Weights of a small transformer language model.
Size: 12 layers, width 320, 5 heads of 64, MLP 1152 GELU, 24.1M parameters.
Training: a variant of SOAP for these matrices, 358M tokens, 5466 steps.
Each number is 50 + 15 x the weight over the matrix's rms, rounded and kept within 0 to 99. Layers, rows and columns count from 0.

# layer 4 MLP up, 1152x320, rms 0.113, rows 926-946, columns 80-159
34 45 51 72 46 82 54 44 38 70 55 55 51 65 47 44 36 33 84 34 45 58 47 36 34 49 37 52 29 69 66 50 23 48 53 54 58 23 22 35 14 36 19 60 41 53 86 22 56 49 48 61 42 57 30 66 55 25 28 59 55 43 62 65 61 08 59 14 44 64 33 51 63 40 42 57 30 55 48 39
66 48 68 28 59 29 75 52 55 42 58 59 62 70 49 39 74 11 60 30 72 82 69 33 31 34 71 39 44 90 72 56 50 30 64 33 45 48 59 44 71 83 29 35 58 36 61 33 79 50 45 57 25 49 16 35 71 36 29 45 03 42 64 39 58 55 30 38 63 17 56 39 48 48 64 50 31 31 55 45
45 37 32 51 46 52 36 46 58 44 55 79 18 86 45 59 51 41 53 48 71 62 66 35 42 60 52 59 91 32 64 47 55 81 38 64 54 42 43 32 47 50 41 67 38 44 52 54 68 49 64 62 38 45 54 49 16 55 59 50 66 45 63 55 52 57 29 41 62 33 76 40 67 56 56 58 26 43 42 38
51 47 42 59 54 45 31 55 32 34 68 56 57 36 36 56 46 65 30 63 63 36 44 68 46 63 56 43 56 51 56 46 47 84 33 52 35 36 51 61 45 98 52 42 65 60 53 39 62 49 44 23 37 30 67 51 46 39 50 64 57 32 29 41 39 53 50 38 48 56 52 49 62 66 64 29 67 40 43 52
53 39 39 58 77 49 38 48 67 67 69 47 58 37 53 46 48 75 69 34 58 61 54 76 36 73 40 50 47 61 55 52 41 64 58 29 46 38 51 42 33 50 47 24 57 58 62 43 39 79 64 45 50 65 47 56 49 57 16 67 50 45 60 18 38 64 40 29 31 70 44 30 39 36 45 57 59 38 53 38
46 55 57 61 66 45 55 56 64 41 62 47 63 64 46 49 23 27 51 47 61 48 33 33 56 57 55 67 30 53 57 34 56 52 49 50 64 37 51 57 47 42 56 42 62 56 61 59 33 52 51 51 53 46 51 41 59 75 64 48 82 69 57 47 30 29 60 49 55 35 27 37 52 65 42 55 67 49 63 57
51 64 61 63 82 66 50 32 57 42 67 59 57 43 43 64 40 48 31 55 73 50 60 69 19 38 27 60 42 57 38 49 38 47 72 35 48 54 54 65 30 67 48 51 18 64 60 57 41 35 34 72 19 27 42 66 49 65 21 55 51 54 39 17 40 47 57 66 42 86 58 53 08 37 99 53 36 29 36 59
68 51 37 50 75 69 61 37 53 60 35 54 72 74 54 61 44 44 25 49 44 29 47 47 77 57 42 46 56 45 50 49 42 41 45 39 35 61 44 17 06 42 48 60 44 65 44 77 44 47 50 49 51 51 48 45 62 39 64 51 47 25 54 26 81 40 79 72 24 64 50 54 40 37 54 61 65 38 32 52
40 59 61 53 27 45 12 20 43 59 45 50 16 42 48 61 38 51 54 54 56 42 39 50 58 57 58 49 43 46 70 54 94 46 42 60 19 60 46 43 46 49 49 40 61 52 59 62 52 37 41 58 34 70 34 69 29 59 44 41 59 43 35 31 52 61 39 54 45 86 58 27 46 46 50 46 52 51 46 29
79 43 55 47 75 63 49 42 39 60 75 44 63 36 45 34 40 81 44 44 60 46 41 34 61 55 51 45 63 41 52 57 48 54 43 33 48 78 41 41 56 47 34 25 55 74 61 57 58 38 63 52 56 34 62 64 55 68 44 71 57 45 55 70 65 63 66 48 60 64 71 41 43 27 53 45 71 27 34 51
52 76 80 73 22 54 73 57 49 66 44 21 70 35 59 57 32 70 58 70 66 49 25 32 39 50 70 67 23 42 46 56 43 43 45 22 44 19 33 46 75 44 56 37 57 50 44 52 55 44 28 53 60 53 58 57 82 45 41 63 71 37 29 55 58 51 33 50 45 49 37 56 77 58 33 45 33 33 63 69
92 32 41 45 56 12 78 40 48 55 53 54 53 33 71 50 60 71 49 45 36 20 73 25 80 66 52 57 82 42 45 47 40 43 28 39 70 44 47 52 50 36 34 26 54 43 58 79 96 16 63 22 84 49 40 37 28 34 39 79 53 47 14 43 47 86 39 44 55 46 56 27 51 67 48 31 22 56 41 69
70 63 56 31 48 78 46 38 75 29 24 40 58 22 37 34 71 44 58 58 55 39 34 63 59 44 73 49 40 63 31 51 36 59 54 37 65 43 29 12 63 45 65 76 68 14 63 47 41 38 76 31 54 50 59 40 41 66 16 45 43 32 45 35 32 69 62 59 65 52 30 60 76 31 25 70 24 64 41 61
74 27 60 27 56 42 18 62 67 32 55 66 41 47 69 62 63 38 39 52 58 69 74 60 45 35 25 54 57 36 51 50 33 72 48 55 80 63 48 39 77 72 33 63 36 41 45 54 46 26 37 60 50 71 58 57 40 49 47 46 42 72 70 59 16 35 26 74 29 56 37 24 44 38 40 68 37 20 69 52
64 29 87 65 59 44 65 61 74 61 66 62 16 56 14 42 56 58 49 65 50 31 51 72 87 42 60 46 73 57 50 51 20 48 82 46 26 67 16 58 11 57 71 46 57 60 35 59 51 47 23 54 34 58 60 58 63 53 99 39 49 37 37 57 35 52 49 46 51 70 22 52 33 32 34 38 70 87 27 79
44 54 60 42 83 18 49 72 37 59 48 51 56 68 40 60 11 44 29 37 31 59 54 38 50 55 54 65 25 41 67 32 49 63 40 65 54 53 50 57 72 68 58 48 32 59 61 64 39 54 28 41 65 36 42 65 50 44 59 43 52 58 71 66 40 37 38 26 35 47 55 67 56 62 60 67 53 48 55 80
50 47 71 74 61 22 42 29 56 70 61 70 36 52 39 35 59 76 26 41 25 35 72 43 64 37 40 31 65 64 70 39 57 64 31 43 66 41 51 69 29 51 44 33 49 48 42 56 55 61 39 39 35 64 48 72 40 58 57 52 40 84 45 46 34 52 39 49 43 31 34 65 47 62 38 64 42 51 53 56
67 50 30 52 66 68 60 42 29 35 46 62 40 36 56 49 21 34 50 60 45 62 38 60 43 50 47 53 46 47 37 61 44 57 36 70 53 40 61 51 29 57 68 49 44 59 48 43 64 60 57 49 17 51 65 40 08 11 56 60 47 69 30 56 51 60 53 37 49 42 41 56 55 48 83 52 73 54 55 60
57 56 74 52 62 59 30 51 70 44 48 81 63 53 79 60 49 72 07 65 53 26 35 40 53 75 66 52 33 53 35 77 59 34 42 58 45 38 46 57 48 78 71 55 61 17 35 32 51 30 18 48 35 25 71 32 53 32 50 44 26 66 45 61 45 49 42 50 51 56 63 40 35 61 50 73 47 56 48 55
48 37 70 39 41 53 61 46 47 52 54 40 42 41 42 04 45 53 63 42 49 37 58 58 77 65 43 38 62 60 43 59 37 55 37 44 41 27 46 68 51 45 15 52 64 52 74 18 57 57 49 49 57 55 38 24 56 52 45 60 37 48 52 44 55 47 35 73 33 43 51 41 25 46 52 60 66 63 39 56
33 77 36 35 09 52 36 32 56 75 93 39 37 40 51 57 36 41 22 48 58 68 59 69 61 53 63 59 39 30 39 20 39 37 54 64 45 50 41 73 50 32 40 72 46 39 44 54 58 53 48 70 57 29 68 37 52 80 49 69 59 62 30 57 77 24 63 77 41 42 61 29 52 36 55 43 69 52 30 55
# layer 4 MLP down (transposed), 1152x320, rms 0.113, rows 926-945, columns 80-159
46 17 41 28 58 59 46 66 69 27 33 29 50 68 60 34 60 65 65 52 60 46 46 69 53 37 49 57 62 73 40 68 45 29 91 46 48 53 27 46 82 71 34 43 53 30 52 24 61 36 59 53 73 54 52 21 71 85 56 59 63 63 54 42 58 37 47 65 56 49 45 34 27 16 55 59 32 50 39 46
55 46 44 62 60 32 58 51 52 25 59 52 50 57 76 29 32 67 62 64 68 46 36 70 12 53 61 45 47 49 56 36 66 70 77 60 32 59 57 53 40 43 72 55 54 82 58 48 42 47 50 65 75 40 56 48 71 52 51 57 26 55 63 50 19 45 61 60 29 79 27 52 26 57 51 67 44 62 40 68
50 33 56 42 61 55 64 63 66 46 48 56 68 41 50 32 76 53 50 68 49 59 68 40 60 58 61 49 29 31 63 46 52 76 67 49 66 57 41 20 39 38 37 44 37 55 25 63 42 60 47 47 41 50 49 65 67 54 43 50 52 61 53 46 35 46 50 41 42 43 59 52 36 50 45 45 63 85 34 42
47 66 46 64 44 52 57 45 58 48 58 52 55 66 58 56 37 48 49 62 62 45 32 25 45 53 59 45 52 34 54 65 49 52 58 50 37 49 55 56 59 61 35 42 28 50 45 56 49 36 28 67 65 34 44 33 25 49 69 81 51 75 55 45 41 42 63 72 62 57 26 54 37 15 52 56 47 31 46 53
53 61 63 44 52 29 50 54 73 45 58 34 05 60 50 44 68 48 24 41 32 57 72 48 47 35 41 33 13 34 70 61 28 30 80 58 64 63 48 42 46 62 58 44 24 59 69 60 59 41 59 22 50 49 51 30 35 69 30 54 61 67 85 62 41 52 29 38 46 81 51 26 49 28 38 60 34 39 45 66
46 52 54 75 48 62 52 43 49 35 51 54 65 48 43 47 47 38 60 29 50 39 72 34 62 72 30 28 49 60 69 49 57 40 70 43 40 35 59 55 43 47 44 86 78 42 25 66 21 68 15 31 41 49 25 31 40 50 68 57 40 47 46 49 34 32 50 65 54 45 38 53 68 44 40 30 48 49 52 48
55 66 50 59 38 43 40 39 56 30 58 48 63 55 38 44 54 35 30 46 60 48 55 59 45 29 41 42 35 39 55 44 33 66 28 29 57 49 72 38 81 54 60 50 44 58 47 54 37 63 48 89 30 44 48 66 33 55 49 52 51 34 68 47 49 44 43 30 35 56 37 42 64 57 54 55 82 53 47 63
75 68 41 56 58 39 20 37 68 79 34 54 37 55 62 53 26 49 72 69 52 57 60 64 56 34 48 34 77 58 37 52 76 55 71 76 83 58 43 70 59 51 58 61 52 34 32 46 29 45 26 24 50 66 57 34 68 51 45 25 55 30 36 55 55 31 52 55 67 47 56 50 37 59 52 55 38 25 24 36
83 52 71 40 49 51 49 45 29 35 36 28 44 53 58 19 57 49 61 51 12 59 67 46 53 41 60 35 66 49 62 59 57 67 30 39 45 58 46 24 60 57 59 20 47 33 69 46 47 35 52 52 56 48 25 22 31 47 52 52 63 39 48 51 39 70 58 32 19 29 28 58 59 29 48 78 36 77 43 34
59 71 56 46 40 34 59 32 52 62 47 65 52 40 45 66 47 31 59 23 41 67 48 38 52 55 33 41 51 55 65 50 53 65 59 43 21 25 58 38 57 57 41 73 51 51 38 58 40 80 44 58 34 66 55 53 20 53 51 49 38 63 34 53 79 39 36 60 49 68 61 67 61 59 49 26 63 50 66 51
46 46 34 69 52 47 65 61 53 47 21 81 58 72 43 73 70 47 56 56 60 43 44 45 81 41 52 59 59 41 39 53 20 65 61 40 48 55 60 43 26 32 41 43 35 53 37 45 71 47 49 45 54 68 37 37 49 54 71 46 59 55 42 44 41 61 43 61 36 47 41 51 57 40 43 33 47 47 63 57
42 43 48 47 28 39 43 60 57 57 27 41 58 33 45 44 40 58 56 39 63 57 32 56 26 73 76 28 35 34 05 51 54 60 62 47 50 61 43 68 55 48 61 46 33 29 67 62 51 74 27 38 41 40 78 57 58 62 45 22 25 02 45 56 32 67 68 70 40 43 34 87 74 53 83 45 91 29 46 44
41 37 45 37 60 31 59 33 55 46 56 45 41 40 32 65 28 56 34 51 38 55 58 63 68 71 24 44 58 38 95 63 35 32 47 37 61 55 53 43 43 48 32 58 50 42 49 46 33 56 33 71 50 50 26 58 64 48 54 57 45 54 32 71 50 65 34 33 37 48 83 45 53 56 75 61 41 76 45 70
62 32 38 47 54 50 54 71 75 50 39 12 52 62 14 53 24 59 48 53 37 48 35 79 49 43 35 45 68 56 68 71 42 49 39 51 55 57 43 48 43 48 69 86 69 37 37 35 35 50 34 57 60 39 45 76 70 74 64 46 35 49 40 54 43 54 60 36 60 25 56 62 72 42 59 42 47 34 23 62
74 64 62 41 38 45 38 37 57 47 31 59 33 55 22 13 58 26 51 74 53 27 83 18 80 35 76 58 36 53 65 37 39 39 45 84 17 40 39 57 36 31 48 40 51 41 24 53 42 78 65 43 48 75 48 55 56 55 47 40 79 50 40 52 38 33 25 80 37 45 42 42 36 49 43 86 39 52 61 66
52 73 38 66 57 33 60 33 43 57 34 42 74 56 47 72 40 29 56 68 55 46 46 48 40 26 62 25 35 55 46 52 39 53 23 27 61 58 26 51 48 48 45 31 61 41 68 26 70 62 32 49 67 51 51 53 38 69 35 56 53 45 48 68 49 50 51 48 38 37 63 34 64 70 41 53 76 47 51 41
39 37 64 36 52 45 63 67 59 74 54 75 33 46 59 46 28 31 43 41 60 52 39 41 48 71 54 64 77 33 42 54 66 32 56 41 29 74 70 53 39 31 58 41 43 43 44 56 24 67 57 36 37 22 47 65 33 55 46 52 33 32 32 64 47 40 68 35 49 59 67 52 60 47 54 56 57 45 29 48
50 77 62 14 29 39 43 66 73 44 23 75 77 40 33 00 51 72 45 40 50 49 34 66 45 88 34 77 21 56 44 23 35 35 49 43 49 69 60 60 34 25 40 59 65 53 35 83 41 30 67 60 68 63 38 25 47 79 41 54 48 33 48 64 25 72 63 88 59 66 55 58 53 60 29 55 65 44 41 38
56 39 65 72 37 61 47 34 45 56 51 86 65 48 16 49 52 75 52 42 62 53 42 71 68 74 54 85 25 46 59 54 59 47 38 65 31 56 29 43 51 34 75 28 48 51 41 46 27 61 67 25 65 71 23 01 64 37 77 51 56 38 50 36 52 64 90 49 66 54 52 79 52 45 47 50 64 33 67 52
16 66 25 27 35 42 65 44 69 23 71 39 56 50 40 45 51 53 50 64 43 40 33 50 35 38 41 47 54 56 69 40 66 32 78 45 66 21 62 24 61 30 17 53 65 66 35 56 42 59 53 19 60 65 62 54 31 28 26 42 26 63 38 27 59 59 63 49 44 55 38 53 33 41 22 36 43 72 33 77